Part of a small language model's weights: RMSNorm before each block.
Each number is 500 + 25 x the weight over its row's rms, rounded and kept within 0 to 999. Layers, rows and columns count from 0. Numbers have three digits each. The size before them is the row's rms in percent of the matrix's.

# layer 3 MLP down (transposed), 2048x512, rms 0.037, rows 1616-1722, columns 320-383
092:481510512524513502496537470505498499468476477461445517483461490469513530517521486538499512551486503488484552482519493466450519481480529515515489554521502459497491494483521538543485526473474505
095:509490476525528487508530522493503475513449504555460516537510475495505523507460501468514453495485520437499534519508481423549495489505520478517471484534491459504462477518532478488498507459486508
105:487462533507511514518472546443536497500511464543478487422497462474516547495496496508528498522506477457465494495489526493512466507495451482502493511527517485488517517502528482494441499496483487
098:516567478462493510522526496535534450483477495541529469504517492515491505478469473468466473447491517481491523474500476475509487526520484489515484464554518495499512508469533492472484494509491486
106:487519468532478511464490496515509513516522506515445452550500495468498438476468492463484519501540511542557511485510506493518496511473479504487526509496478526442511556504487494519501484484488493
106:518507504492507477523558532507504486522489509511502514531533552505505493479528542511476487462514472480531496514516510526506504514488475506504459509525511504550467453471508513481517449431504524
096:487518488544522508476513490558510505521475504474501503485514513485497478482477506538502563538492511450520466525523482535537474480477507445503527502473452518480510529531493502524501493439530504
100:503483518502491485500462512540490492482522520536537523548497463515484502479479462477519476537455509443514483475492544457501492506468478524513455501515477499516469472522498553518499475514482466
096:476500504505541483478520504530525487525528522521473535494506496488489484515515544515480507502481450489475496470527529519520473479508479446488493481489488495462535524475495557515548473489489479
088:522543491467515501525527504542482516512495480506494514514536490478518498505503476481493513510509500494517500477481520491521499475505514476521516501505496458497514534558454519474564470488546508
089:529515471567512530499518462490491483560488512481478512484433452512542469504480528494456538474525495529495531541477504471536484490485473506514534475464497517469504520518502505482535472494492500
108:460479490500496456494469527506539485472465499499501504496452533490525499481480525512504521482498490480493480515559557484508475528501476450417459555486470476469485483483508491531491472520497514
103:508529528508490497485497493529515524540516466508509464530477484504484490495496533473482523447490513494482479546482477490490507520481503506516529504497554478472492463473435498491513495497522535
114:478534500522510483504462472521500490506528495481490485478515463488513452517487522451532497499513515475498544512467503485489453487500519495495506500464512463534515494456540464478531498514547475
098:549490498495520521494538478485506512474481508521532512487549517514528495459475498452463504519517498504479543532524509526492499507499536517482518516517482470492542539470501481516474492478522488
112:498498528500503519534517510458546488538477459481491469500496491478513433471491526457464509506565498525506464515458529528431497488537508497515501521524505520510549422559493480533503478526480472
098:523500495461530510498532515486500510497524536466541470483495508530504523553540461491481471522545464513526499525500512478503509512509508502511511479482509466500467505497451493503477517502526478
094:461557508505490507525507487509487494528518523520483529480480499507531519490517518492515512532525521445520496510497480484482529497526488485540529460504468505503518481527482509513507481516549493
113:475509481528482505458466484476495546466479457476519490495507533469487497517486499472488494511474465496502491476516454504493481509516505496508494488511485484499510508469490542491460467470536494
111:503471491513522500496538541505461462517525475506497498487522519501485483517479512492515519499482503555493480507508502527493466504499521502532557531482464530494468489507528495480468546468474481
107:519482518509537498487482566501487495511499528559482509529521460522502453531496549527488514459550506518501498519489518457515500520519484448501528449530466485486499482541488504508500533512520493
114:522532510522530497518488510520487494511499475468545504530508513453489540516509472497471493503483547473445505496510450481476521501444533532486538519456488553490481538482520511527498518502498448
091:515492524471515475482460510486481524493512481517518536523521490453481505471465514454473511512458549508526487493472487517541519486507488479528507504500522481491487479523497509476512488515523513
093:496519496480519516497511455463457514529498497498493468467492497458485435499461483500497505522505490528457536465497519541473504513513483544495496478543478471486506516484474546483502559457493461
108:487480505525494491501510527513476536455500467467496515520531499527527496489483525485509523537491472477500542511512541496518465489477555505524536503485474495502502518449514469477511527512494535
107:478552488457532515517485524506469523504489509492497514482516543509497485492482498505449504479505513502489504469477528515512546503503473446521538529513558474491493465503445523503507493493489513
090:500492518506550463480483529502507449558466541517513486482465532526517466486492509516517508544478483488513500504484503479512461462475515501475513492522517464488496447499530467474502464515517511
110:516508536504514489528495507518505463483501532486503476478508520507469508514494500538518491548504514514427510514484477502494484517545457521507431538502458499476537464496520474512496485498518507
102:472503502516483459521510473491502504487485471505523480517482464533456512501516475470489488486524494507450500497496522520535530504469455497557512483516471509495463512548478494516523546495487459
100:500516476491523502533480470509504452467525511485506485522493529526508484483486469494500524493453515515527492513520507511465516528548512498486486488501498494516501505499484507523543528476486465
107:482490460498516561502504502492518511517514511484541499491538480530501512520510544494463492474522506488431494483473469516517478536436483485489482518523530493500454509529486489514518511506513504
109:479516467505458541472480450540501516527579465502450470467490503543488427504499526487479485511496486513480526512502513546491461503508468498494468441552479470521494483461498502524502485494536557
098:522502502532495515529531509545536484525513526499496474522536456520480509480492465474487513455504523519480495487498468503468505537450473493476515505484505521527512494535497504536496494487466520
092:492455522484509460520489431506536510515524535485517510526545465496503483494495515491482503525477515483504503467472495503482476521533507454488508467519500444485520516501510450471527469532538505
090:487497526502463496504479472487506455521462541512490517497547513515528528479503510453451485525469478532490516497492505532546523514490449481551509519460512497487460521448468516509496447445503493
114:520471504475485501529491518488502469549493493543493509447517467556520511487479549485497520479497497469515458500514530534488529501459497551500484508481522473524521475502537517455491495496532534
088:461544506507511495541431499489504499539560472487516542502488489472466497484498521471481488514489548479478487522495479488494488505511500498471539503522467465500479492499484530520538528561537458
104:510501525512493470506480509473429506477516481477494525510498490447471522532494473509514492490498494541505483465471506476495567475532477551506476498465487438499503575532476482513464509517514500
102:500503487480444523489523493529454496523508522447515532481486525510483478506511527540482488492498499513465480481507535519527502462529506474547495496496478528529497467534493504527490487480505494
087:486486517491504529467537495479526492488537510518525511490487484470500502513509499491494502504469492504518506474508531508532500533472516480494501494489513447517524481510497517481572523517508520
100:496479464421494480478489449497572499495523519541454515547510512493530516528514496483474519497491476531540511511470497511522499535478438441501493488504496502487517504513552507510519534463518490
094:450475524498480487516484532541508500522486506482490513494508496510512522478528495499479486466474489504499465501489494550526489535522522489534484553495489503506514551523470498495516469517461471
097:465523496501460516503562480549526530524496457499508499507524494492499460481494487504492485467488506534481453484548474509530492464494516495509501479477503568498498518482469485503568476475464524
107:466481492533457488462544512492535497493470513455499535529489527546495462535507472507508487499440534515534483490479485463524509489526518510537516492537497505476504542481511518485472524536526535
093:450517479507548485518481490524513529509553502565541475506483498462503499491512457468540481460505506523500489500526503486524489547486473511477438510511472516530524486495484459483504540499483493
112:541437431486496549498516459496516514513484535502529490503502507559484484473530489511524507481503483497512488482495516551484489490494469495490494516504545523521467491535485517502541518474477479
091:528498510500493532556472485495491534470475540495529456523525464539458455501517516508539571487457528468494539502489498485498484513500503475516506540479475468542526504547501467509472472471482464
117:499453515480532493464478497558520541500480480524516533509500498461489492473501476521514506518482481477528491514533543509481488511495553521467464511497473491496462482481515525497521498461492450
088:476501514510532486466488542472512541505547480480500522529528515480551499551492537547539540478532528503490499500482502490508484504487495504467504466498490467493524495512546491506529482513513537
093:458481517481501463508469480501497505536488487462461510490524492517491480474481509486530505506541498445524485507533528515532494496498533545518487495515511509527532509459475487462544502490503503
103:501481477498525496439448496498493509475551471480531553561528527517492505469522491493544486506506497464455526532509540521468473461484525567494506528529462538502464465511521489453493541445518513
091:501454471521486558493496523485506484534478510524484519485521535526495476475464508504505487458493515519509486485516496511538485507467494491508496447517513500484489519479513545480522466392525516
087:486496519519487512491476498521482528498468514448491463477502459483487536459527509533492534452490500490503472466516472523506488450508517462459502496471535513470482512478512499512469471499493484
102:485466470491479497509462522493520507504516492514490509500544480515498457490492495470540508518442505477488525509536483456531460459467543462575509486495526503523572558540473494489497561519537478
103:470485489475467505514511556521440523493475520501499537531505443466471474502488522514425478498490524525558501521515467497487466529506514511473523506511469495490440462514535511503521518487463514
107:483525496519512518513465486514492495469476517540535463533537521465532534484512507530493530490514493514564490511480495506526529482519482496482486508500444454528535527518473444508502506522426469
097:500475495495468466511553502501477474518483520488561517516465556505441461491510484514493490508484461489482500477500532514473498518514489559446513540511495529495481528480530424499475475497518481
103:541512487516451520445489519544539523499498479500491468504487512478487511499493499509523502474464501521511515509476505520463519448490477489498543476504492523510531491501520466491483463493510496
103:479503489473505500475523489498476496458431494526537513495490500474487497501507481497523519493514525518485490491461495472548543500546484491498547473465508461482507507543507481474506512486506496
105:522532532483508459469515492499522525475474538509514455473557520484487501513492457517535528504499459469472480529481509505512504505517492494456516499509485497514476459516453539507552521497498503
114:515515517521520528490527493463492504482461486519497525477498511518495467480485516519526507535464514523525509506520498440485526499512540457502513469483456499501485532552566526496484500499540449
117:488503444496512466458515499494503509537553546511492531489446519502478496533525514510514506488504517447501520532459471510522498500515500472495467529502480510549505487461498489502568491520538461
095:498528499514470529520524502490542508450459559493477539481474507509498502517482525487480519498485505516459507480491494511498494543475508508503504522497482499556502507460471481501482470467471512
087:488502505451474505496471457486483547499490495501462513500500484511495451515496483502495475500488509513531499493527523508503465471547479482491484502485513437543457437478474539540505466511464517
103:460521518496470536520500513512535487497501506499475475496487509518522502484542507498482520474486428489480516466495431498545512492501518489493482507471513507495474487427530532511531480519465481
096:503482463489501531482527451519491478462503479538483488514513534526586530485509496522488542501551502508460501481543490523449521491512444475475590530492478502512491484502510493534488469474481452
097:471529538470521500464491523484488455493521475512491545525541495500498515510512463466499474511509511506490491520535516479532483482530513531500474511498513490491490515517506522512490470527514516
105:521521507527500497514465491516500495527510519508528499520541469546489515523534498518492483469508512522474483506506480514482519475488479524514498479531502503476472524484507565483495472492505485
101:461506527519457489474527546481509538471502503490472489505502501470485470511472496543496462482466476484487462513501500522511469463478499508528544521542484506494529493533497480456456546512478522
094:455524527490476457512507509459549525497470493494496494507480497484514491512526499476500508462509467499480490466475490517503490487549472499484511472524473464526504499526458536514494513547471445
091:513525548485468456469462593535504479474478497526484529462502542497483490489462468477493484440528488453494497488545481500494473470497491541513497515452540490474510511486504520477502490512491482
100:513457494518502481491502489492525491526496481497553461516487469511511525461524527481486517484475548550533490526510532525534477510472464522507533556492527527506499505457493486489539460465490481
106:475547491513521543503508475497542483475513498545522517480486487494518461520478487514495479508519493455519519491507495507472503505496484498509443510492508512506476475537452511543509441534543526
102:485483518474499475482553493486512508520524465504504501436531535506492474522559477540501512486543487454450448505484485509498525489490502480507530509480533448473504523494494495479495520496479489
092:470506544519482516482476561491478456500468444506523528467452469498489495465461505523504524454432510487533475526497498521501518491496503535477525504529457495493500512489534470495488499479498497
107:510518520494517487499537490533499502484532524515494520482496509503507520512505522451482498502510495476500514467508468517432549535479498450443477500566534521525531555533522499551470479489501508
102:535526501523524490553518521497476492508517488506495534487518500447484503506536477455564532520511498494495454524543529506490508453548527526506482490518487511502489550463500517511505462490529494
102:489504509505489518515473483459521524465493493499448515533477511513551505490530534510475501486516468511532545520532514507487508416485471487491447551514481462519526488491554490490505534528472488
118:485563490493511493507515567524479499480515494541469496520484523467486543495493449529515473472500493516531467427484500527535495538517450530494507462532529492545493556505491483521513536446487533
102:470500540531504446476579504510503496507523473469462510516522508485487515474531474493461478445486517539507499475467489487519489528512462504477516508499431495496509551514474511555515551454524492
092:481508522561512526542499474527546512550527496487460499492513523487530514479501450477534469478455513559479495479497506458522459523495538512488507498531492473481534490505528512493510478490528481
099:511496490464497542507469510519417527525498465498550510530493489484492525518520470491528470515478506543531538511522507489507526520495508505502497462467541482502480482503469495498483506533481527
120:527480488510436504545478507489558499493550486468506565498483505492522481481510481495508498517483482532481564547488515510539470503458493534492474509549496483556480487518501451483503500536461476
092:503494470497517484522521523543506506494495466469522493527477520489486491473490526533491474478540466484428542535545535501527508482521478584503543510464525518547532520495482519453504457472526564
097:457488476462464484492508429506491491514501488525539487514535444474481545503510512502485517472486498514476488551526507524536492524501489511473507497478508514490469510484529551478526502520454507
109:503525499521517498482498514473527526497535506479494450563478524524459497489523518486467505506487500492527508484491500510504520487502503522514494528502515517526450548495496499494516506486515475
102:447502498489501481574484467490486490483459477483467540489519506498463508480442480553494512489447514539488506502547491503501452456501507500482455488506480491496471539485519437515496418453485493
092:480487504538461512498520521512487501514475532465489514498489523493481489523471518499500483494474466513457518498491519501507548538499508506487499451543511567492496497476513552471482505515509564
093:463487503459476463466462522484502510473538491492525500518513545514524478538501489464470507504513487543521509457524460490468511470476510484502458576475492530488495519496483508491495550473493495
096:528487507494517506544510479525515451485533509503544466506506445506504491492523521502534477485516556488512504502460496537472487480481520544510458474522522518469471517516508509506455509502500476
086:490517479532480501483521467465513492471505488480500507495488488531562505492459508504484494492508511527507476474502473578514473486453487514575528469493488503561494471523514506485515491460471516
084:468497475540521532519513511491523461516487521478507496469471469497548547457525518475446524493498503540485478504468483527481511492555474494490530475517493525475539521504538528496557544499541483
091:525524470507506496454471485522507543471500489498505529490504532512503471516492511499527459512560483473509469502543450504429492503528447472514512525484468477484497509467504516481527500473495511
099:513505489520453496516513495530534510518499505539519499543514506533521478482480430474521465478512517477466529496535479536498509473422523485546531533501483487493485489544528475521460505477531468
116:519489511465496520495475526529521469504501496466536509493483482474483518546494460525495511537532493522470468535512501490505506498514535515488550462525503468524468486499515519520443571472480504
094:490544487510502517526507497491478496457531480504518506487511448473536480498501489554528473538518508488454525495477504525502496459481532518544508564485471489470526514456503567471477468495522498
116:554495522489540481490501492471477484483517533507462500540529524518479482492498550504553542466477479548499544484481523466525494498464472502516496522508486502550474513488514506476483479484485473
110:495487474470484523525524505523490515529504499469467438459502510472448466535512534519464452505504464539513510525521524505536523474543491501473528518528495494465483498522514466530534507517479514
103:546499465480502501524418478488502496473494585504515543500535486529483512507515519536474486491499477489472499506533535472532509477504500482499485517476490495494528516501534495518489459477475518
103:480511459475494457564544481492500524471538505508496500508471506468509447494494504481520461535449466518556512471482507505511505506539529525511556536520525518516522496476470473503508540555495507
099:456521517511532448533537469504529430472467517446481484541482488518499489511473481471493456504461508468498457516503447517474506485481492457498503479495482515492506450532508511523512520490515511
108:512479460504457493515506463464505489464518529522511524476513488514500505512467492559519510513527521506479540493451523503509489463508513509478484485499472501525458504513507517515525488491497494
102:442479516509505518504482512482510482511493481469509490574513495506553507513512506539500494499492517514470568502529536496507502479468499515519492515494481504459455510473476519513444453464479473
098:482504555532529490502460508530499549523507510490485503481472490469461515467457498506517476496449478504521492494472483469561478493515512498514536501501502526525486508473501506506489499550473451
101:472482514517466519489527492462468483483509473496506533499509517535567531476550445505494545468497472488501555499489516494474497471426515521471501537494480478468470515490531500450514493506470491
103:526480525500487514495457478517471458467566457519482516492494517503496510495551442506526522516496482528528482510529493528552460483503501512466508487481507473501478499534501513478504510502483519
094:512484463487478513517466517474498496525545517541518507539496441490524496491522424485514485515519541519475485478512530513483494492562502506525485522505445456510481501520543534478477488524488502
# layer 3 MLP up, 2048x512, rms 0.037, rows 1617-1723, columns 320-383
094:531421492507505496530493508492481482479550528550503523492482504490548473512505493470532509515502494487544502483491494478510517519516499450486494515480504477497504505515507508472538489485490491
100:482512514469505492453506488537494505509488503515519522454506516531487507496514486510512517480484517512495491508503471502528521517519559435479510511470524508485477506529534490481527499511521484
099:511526527513525504494471512501464521512525520501518474456471517474503487516468499483501544534452460480508452523448528474476519506501471517518493485476553493469504539529486488512488503544533522
110:484500529504519521503490497511516507517551473521489463461478485461495500468484526529515512506502474526497451477512508497537505492479508509507500538487460506467503493539467513509500513476471440
107:476497505500499500508511495459498550482476460480538484554427499501494502443520518470549537524507493479486515483551547495488475477498472478525505499465468541557501502490497486511475509478476492
099:509490467485481490479501512500495501485474550534504501451475477508484472525475453521501536517503477539489491440495496524446502473525502512511499545476497479485498497548528524487488520520499525
099:445544514479523462482472477493499536513462517534491479473524473501512500489537500455514498451506455513528498537476488445499468507513516499502516517518505499472560455488504505546495495476470514
096:485492510494464494528497540498503498438484505498525457551512500495505485484462499477539524535510496502539468497519450474503510557477475490478505516481443504483497468533504522509491475504492497
092:530524505533485506484522527472514500521499486472533484496477499551502524533474496480519498494510516491483527526524492463451526501492488537488469518481479442529517534512495526502486502469492511
091:501501504426499516437467501471518537470500498471527492521488499491486473510464468511525543532486483453511500483495527504473506525499519477509529531484510478457455529507498509527490514522511501
100:527501546530481518521527502498505482481492489490491519580475517507522508463518527504492493540485506511511523533464500462491532497462478525546487514501492495519483514499487513537510546477505499
100:504484488477476490499511513477489548462523486489496474523488481513535465475493511497498459470527481471497525461521526537484495523501496495473503508529510540497465525475502467484519493489512516
116:526529511516497494522550519521474456486487489472476495482496479499495491491474492446481483463503510516537465526510519529483490495481474519517515483497512550512536480464501494508477504499501466
104:470491511463450529459476489544550467506450481512470513499490528472478526510530523475457532507504513524475535518454517480441499511493529503516465479517531488520466495469490519486477522509505497
105:463504496516528506453518449485529486470509516516490539471508521522479489506487570513480503512509550521508463490516496494500469472471449506537492504519473475475437502520467480531503470510526521
096:457484490551467522503491464534530463507467469517548502511509526524490491457473503473505512493475481537540505533507456453490486528501512495493466481540511510492514484522529509510498516536500524
095:540506486513487536480538517504496515499482462533498501464468518519492493537471511510487516497530497521472493472513513487499505479454470498532520491531510517539491428459512491510516497510486470
104:486471460513522530520529504429514515495513501472492520525491510447511494515515503505528510486493511454500485486469507457530507501503441507500515497512457527507533488524473535472533482538482521
101:478506508485543484485493500509490498511521489474521516479486482492475549479506505485493517490522430529553517481463478492484415489499554522517499459477509525473486492509470518483482490436443522
102:465463470450496523471500478512526498494466447465540492500452483467542465506483498504457484511474533494449506486515470510525466487510447451465545522497483521517510555522487440469484545440523523
100:489485462474473497502492519576517486536530509478509532529521497470518510498472497551439508521489489463522528502502539440477477514509520490460478510532470484470532539489545504498503500490518504
091:488511472526507520476486488494510488565457531503447509496534487518486540469461490521507484462530467529497535488492522505484520504480481488478517494515436528493514504532459462566508483448466471
095:473481507504499537456477497514470499506513516467476514502499482487550517495536517477499501570496513481516491534484473489476524497528527480531510505433486479493526498489502500503483433532497532
103:510513491500523524496495536505472535540488507524506493484494513471478516495484487492451528491515535451477526535507501496528488503477488485456489489527544486523476509492503472490503455515515558
108:490517506497511495478498504552481482513512489499450518528477490500503543510463520478452501484482494434529498464495502506510519520514505520490516546516474483514467488505461489498461491504488501
094:494488534530490503492478484554523476519500524502497517517477500476472475486491473501486512503553514478508473545536500461528499518474470485527506500477443507486519519503538496536528495461519513
103:519469492507520486491519511483499467466498453477471479524540490476473490504471477439507510540509514521506543459510572526508501515470470507503547527505529490468508463503480491460526534477460477
097:524479458483470534518498534464487500468449470509492488550507570549505502485520507511503474483440507487505524500488489513518514515505472499422458464508467489445502502526496503509469489500496521
101:473523496539487500469508495495502495497546521452500527463505500513450501526508572490506499485500522479538502523495526510477513485506534522523468453484515551526496468464487530544495473529497514
108:513533499483496503530512494490490510488448516471532484507498503471534475504442498516455479546525520511480506517510466515521474521483522524459506494525448551462509486492506474525524492506500472
111:508486428508476499514541506488503503493518534533496496488504493495493489481536518513492482503531430506548490489491461474462516532530477529493468536524514472550548523502510504465509510523501498
102:514539509528532529510482476515499541525517484487521483484494544490517471519493511503501467524527514502536496538512483530485506502501481515519520528473531522540486514555498493461499505481512522
091:473483467476519500478494500480521502483484477496513456508549513459495533514516499542501529454510494547460511505477509493508485512507483504509534483470517456511492477517461513488514509493491476
094:502497513519500483488495488493532511478509493499480502512518501541534504505449490529502470478531507512501487472522497501473528453535494507506505480521514494475502520494492519465454518482491526
106:485530537484493501504514497529513514470539469461505501512540511424544534483516472491496499488478529479504471518471474497482513487501481483458528561533506518503494465510504511524475522517517489
092:525472500500496487488460504488499506534449474524483523533417512509555543532488485520534440481534455500524506477518500507488502479531529496539502513502547517530490471520518501481467491536487536
102:466506532496471464468479477508524496511482504473499509532483536499501495515507488470484509516486509541527489509504553497502480544479491521475479547540522513472481469459491525522533498497439474
101:509489500520489510501496520507513478467511510498499506509496504522485486485518503517480578505504545491473477492490483503520441468512473482488568497516509504540504520507494484497483466479469497
094:514515479522525465516507487449520489457488492497481493531468511508555476516495527483490482499509482508498566544481510517498485506513485503489523502500538532447499461522517490518493501542454529
110:491502468489482467526507588435489544507466515527478469515497496511463537519486506479504506519510491483480519519489517482509494486515502503516483503498497475514501507534486542505473451521483492
095:524502505484542488509489489453474515515527489484502464487461517487552505496520473479506549511535487545461502544497495496428476502499517505501503521500440476533514514472483477531514487472475461
095:501475519500491461504509476513514483488455537507488496511486521507524484536495504489468509501484466484478499510523478500464520491536480491451501525451485476467496482539545516525455508474479486
101:517490486520536511497538546493484483463501480539486525470484518504544487521488483503467492512505529496515505535480509506474459543495519450451468514532457532501538518478514469533499501530506518
095:501496501472516521487506464478496491527472524497538515510464560461488496520475502483525546521519459470529463481522468517471526496534474481463486507513487514480459544494476523550514509546487524
108:546494506487507517504482546510518456528466478459468490475468463496502515500475514493460536510449504540536516483492536478501493523492503478494527512502526505524535494495491517497537494472497504
089:528509544529549476458505507517507504494572508540540508472453515464503541503479494465491492505493513513506516444493478489447472497503472482496487541512465502452509479447520528498488516506502524
103:467483502501517537484530465533510460491500510469477509479468504507488520500511534482472476491489504565470500530519474493522488495471482526520551469575508483529514582509507492505519508531490491
092:516477523517491486521475520544512545470446510534469509521453459481495514464503476487501508525521496484489530503485512531483494489514545480533481510467498497483496507533510509497495516474490522
094:512534515513519544492483551539498544466497488522539493489498528492480513535534522503482522500486463523508476517487496476530503510543515463487471528504408547469516523511483518574508539512472508
103:505484542478477452485491483492504525530525495518500584517491479552511470563504552491531480476530512522495486468500511463447490523503478487489512529471516494457491490476481504510521494513521514
092:485524481517500483539499515479527498505535526466509471470450513499466530507531553490542501491501481528504530547471525464457494488523544471503516538485503480533517487493497476434532539496492483
091:505509491439484544539529506488519559501489534496498507488465530501500524488506506509503479467459475520552474519507505475516527464531490462514502468538481471541481467512518520510472485504512593
103:551548489524471480486526473486546479460530518526500491505488477496491483457507497447543518532521506451556506478458484519478518525521523508466501507492483484558507523515504522518505498558524495
098:507524555520538483472470478508525472494486502461491526523460537516500488470480464514538512520446519527486478512435512509510470482507510509516492520496521478483494510484499514482544475530502526
103:471520506562481498525551520479490501524462518550521472503484532463483518513522509462471523463470475454483516521510491499495461448504500481526530542499485495465497524488467478500471533511478492
107:523456511544480510516526501496478500494488526534464511462539545506516472484514508450488499495515503520498480508448528522472497511465530460484503500490486486516529517547515478496496495508525528
105:542530479533467470506533514531505564513541478517496517493522526511500462483470522492482508500460528511497517503498459463425493519503513545488494509512515549517477496555500491494521499521544509
101:503475458534523506509460500506519486488511517486465492499481544435533475473482506502527505521463511532505489512533475477455515512476502499507528504530489469446499514512554515451504487474519502
094:534481471477475513505502483491519499482508518516513494479468487518536504542517497472497493520499540494558534468521479481509514490487546481518501510499504527518534542506567468520485479489519514
116:505503506479497491482518522493478512531486551511501509508503532470424473481493477523519499519481510512523490495478487483486515524507534478503503499521487497474453516553523498533519529462484486
111:485481474517483510488514499503523507483521487512535483481502528529504451531507502497461516472534488533479468534506513528494497523458517533480542480480478481519530435454479502508495518530500516
099:483493485531469521479510477526521462478527507492553511514455472537530440509527480531498482518492494499552530472492500507510476490511517493523496463478554541477479515510479555516484527491525489
095:460475501536519506469507510534500513489551472482479493506505490481474498496517446498529528525529477484509497470488497453518503533511487495504480481472451494506504501539512514521482526506488447
099:538511493476520462506529532510533523506530501521490485492527488469471507498513514502537511479512542507495506502520536491527511537558478470448540438473490474497515504559497451472516529506504519
094:502458539478520503483549476479482518500515496477493512474529521475493470553462501474503526473517531471521498506524522476521453482530515482511500465504471457504476486481527501443527505512513503
100:466506456486490515480506504454508475513496475460489479498495522501511521499526515520507525506484493490498509506518471500514477512521485489500461465457487468490524486490473486502532478496552475
099:504493484522489520525547494500506449521514504541476493513498479499550536492522494461509520531497498509532506491487483479462494523520477492473482490516487534491503518508424548534517524506499428
098:467520515548505511523536518502525522486564477503509505520502476471482483540505501496540526518477477496557462522529514462456513526543534482460447471508479547464493506482491480509468480499468476
093:555496489524499482471519529558441512490516498480515470526480527489444502503517538507526491505522505482497470467494497541473473503417501509447540491514521493521466501504501486488497498514472508
091:513524516519514483500507464470461468499525491510453491488460412463550501492510502501506532501496519481506508492465474508508479512536511477510507487502478516500546483537484519525531512499499493
099:525503521547543497510465503536492524489448507501489457488518545508492446481519428528524540512451477425478532483476504541487491481506520504500488494499505514458484505506491510515501515493524515
108:507509505521487464473472484492506476464498479533483542482486523483474481521482521476508475480551509500543493463510473509453454494459470524504498542512513522510510513543501490536500520521475492
099:526486505482500485484522517504511492475512519478453485565472463483501537484493477497521512496505495500453490460511446482483487509487494509523502523538481514466450496514515509501516477477535511
095:475484529514527495503475494505535458522493512511465509546496546515527477520532513493459499521541477471492480490501501490489523496524515518510503482481515479493501506478495504518520471525551486
109:546482513496479495493515496493483500491476516538474517463476490494501518513523453509478470513530484487497509481467492505504502481515508510499447510511514541453502486447457487497555487488484542
101:549482481476531444461509539494538485478470537486551490502447505522504485510501486518557484463511442478505496481526522464457483513491461469476498507519502545493466490501512509470536450470496514
098:515488515538518519483500465515528478478483504537497477477550500431486495464493482509485499485517524506457534497533504494496489542523486494499522473513493501496500510575497511528508468478480468
113:529485507480483520484544531483495512510556484486506542487532508492543487511497476449483563505460488484515504497530480493503511472510501478475503440474483541504445501523465509497488519528467500
100:519501498484442478483495488515486474484474490514492492478526499524519522507528480523524518520465510509537494482544530515516531517527522510477488491490493501499489473550502501482490513492518495
101:512508511486522486485551483494483520476505507495512524474459487511505531469497496511521548484497458462502529485525464506493542490543479506482542506490526513532490481498484531498503488490422459
098:472473478470499506502481483513537516463545495533506513511494499532473522517525489466557516499505550499512513475453458502558521483529531474451473484510470517518458499485512541485491518478447508
109:457528542485526531527501530511500491491521472498538468497548473511514492510477510527505521495504502429487485498504472519536490502541467472528509511516469513541493531508495496544468503524496558
090:574477551495528450477502497465528457531514470484501533479515495487463498474477517458502523538487544487530513485483500507500515501472491465512455476493500469446487491484489504510446482489533487
099:475530477512501524513481485518510531482491505484492523484466455514499495543469509483530460438497533469507488488475472485439539511447486472545525450484506505513492516565503497496481489486489515
099:477448472501499458524561447467454529474510476549512498462501496514534517429497504506438502488504515538536472469537519470547542490524476492480479508493485483514504496497483519516524492511519434
109:471463514514456539518491514485479509455493477542493523506499522494509490501472494502470484513468473511527490498541511486478467498515511464540509503510436461512489469493506474516448501496492508
095:488490542471519494501529495579481524535546506512487514486560495451472526484489475494507514489461485456524503460505490514474518501510482533486486515505483462505511528503527474540530512513572497
096:523495535518560470452524441488525483529471500500501518465503459460475487490491499484545515515515519490516476524492488532487479494493523477465500512496440504479498496521462455542474457499519527
097:465491492504503515483466485521494531508505487469509482494504504502451519498478473493476552509466485534442502533466553445509488514493529503481531484477543463528490502507485478529486546517451481
094:516513541482507504514485524523484530540501450534484476505487526482438515513541492504552495519502497501497491512465513411470508537524514434462494502522479492420504545533485473450522515499527526
093:545494521466475459455476496469485509502518492540488451544474526536536498529498488531511494543495492485499538513500523498519474517494540545497498491486499497460499496509502543521466502521477507
090:469501536501521475451520472516502491499451550477481501464511499523477502430500545537455559501483482547506495489524485479505493502480488478532466540513516482505484510533510482562402492536473483
099:489482553487503523511498484516541481504467490475498476461526487514540494474516512441530519511528478495475488490525478497488471508526517524481514493540505533490556540476522478523533515502535534
109:512469534524464493506524452515495518484535515519545504503476531502500503487489539473459505488471528447482528507520530493543514452507509460482493477541512509502485490517518524472485450521470496
096:472464495535501529531457521511490509551468496455480489491504508495480487481524492509486504490449504519496511519546471496518544530478503510508521498495477449457543490522468522549497505521494506
107:545493502545501512486505490533496509467516504498486503504451499516509529537511520466507486495533487519527522489571509542477500460506512460482503506493490467543512504504540463465495533489477502
103:473466530486493471497517516485505502492515481488521533567503510539513538539495550472522509471461509515519522502502480475470544493516463480543461490436465506483514493486471527464479503543512504
098:527459508491468501512556489511517488525484480507543496485489551546546498457492490531509506507493502525486455460510507484526511463509451496512507524464467476507466510516492502518518510488501487
101:539493491518524482436492509521470453478547489483490493450507469461486526502509530523504532454511508484542484502514513522503504522491496484512473498482478494532526486530466491519518516502516493
094:513501504477475527520498523458568502521470524521475478539539513523527499454515482493465486505498533528543486487548507495492509461501497518477487514494470523503476469488526501518496470582510514
104:480439477458518466529525531474465536474470528473540508472495516499537535527476493462525475465495450498499537504531487531523514483486509508479521524458505501484494515496505526511425493516518472
103:541511490491542472480516536545518492524495491436481468455509505511545464532500527538532479445459487475481501535497509506515511471480493482514460492515526510503507498464464516473549535550491482
099:501503456494512514515544501513480454506452479495484499517523518505475477513507519489476520465489507501494482513480473521473476507527474489489455501549489496522502549511507497485506533492492475
105:554474494527486575503470483515515487506480493493522500491530503521478541463559528497509487513529448475453493511522477513473472489516539488521502471503538525504513518493477517498470506478515502
102:487463525509509496505524507483536489552486479482476524527485486545485504476481497471472516502526508476492512515506483500491519505483443499489479469521438480556485538512503467490498446476487506
106:492551503508513522525508473548506486476513533516505494539511517480474498517477520480493498500544507503496515484494562487464493452512522491507566480486497497505502466501474553486510512498492464
107:503490501446530536495467465482512516479444509541479493494514535481466506482497513465495508502550497533472549512510442476497498473467476508476526505483515517463501553509498469515476487487490494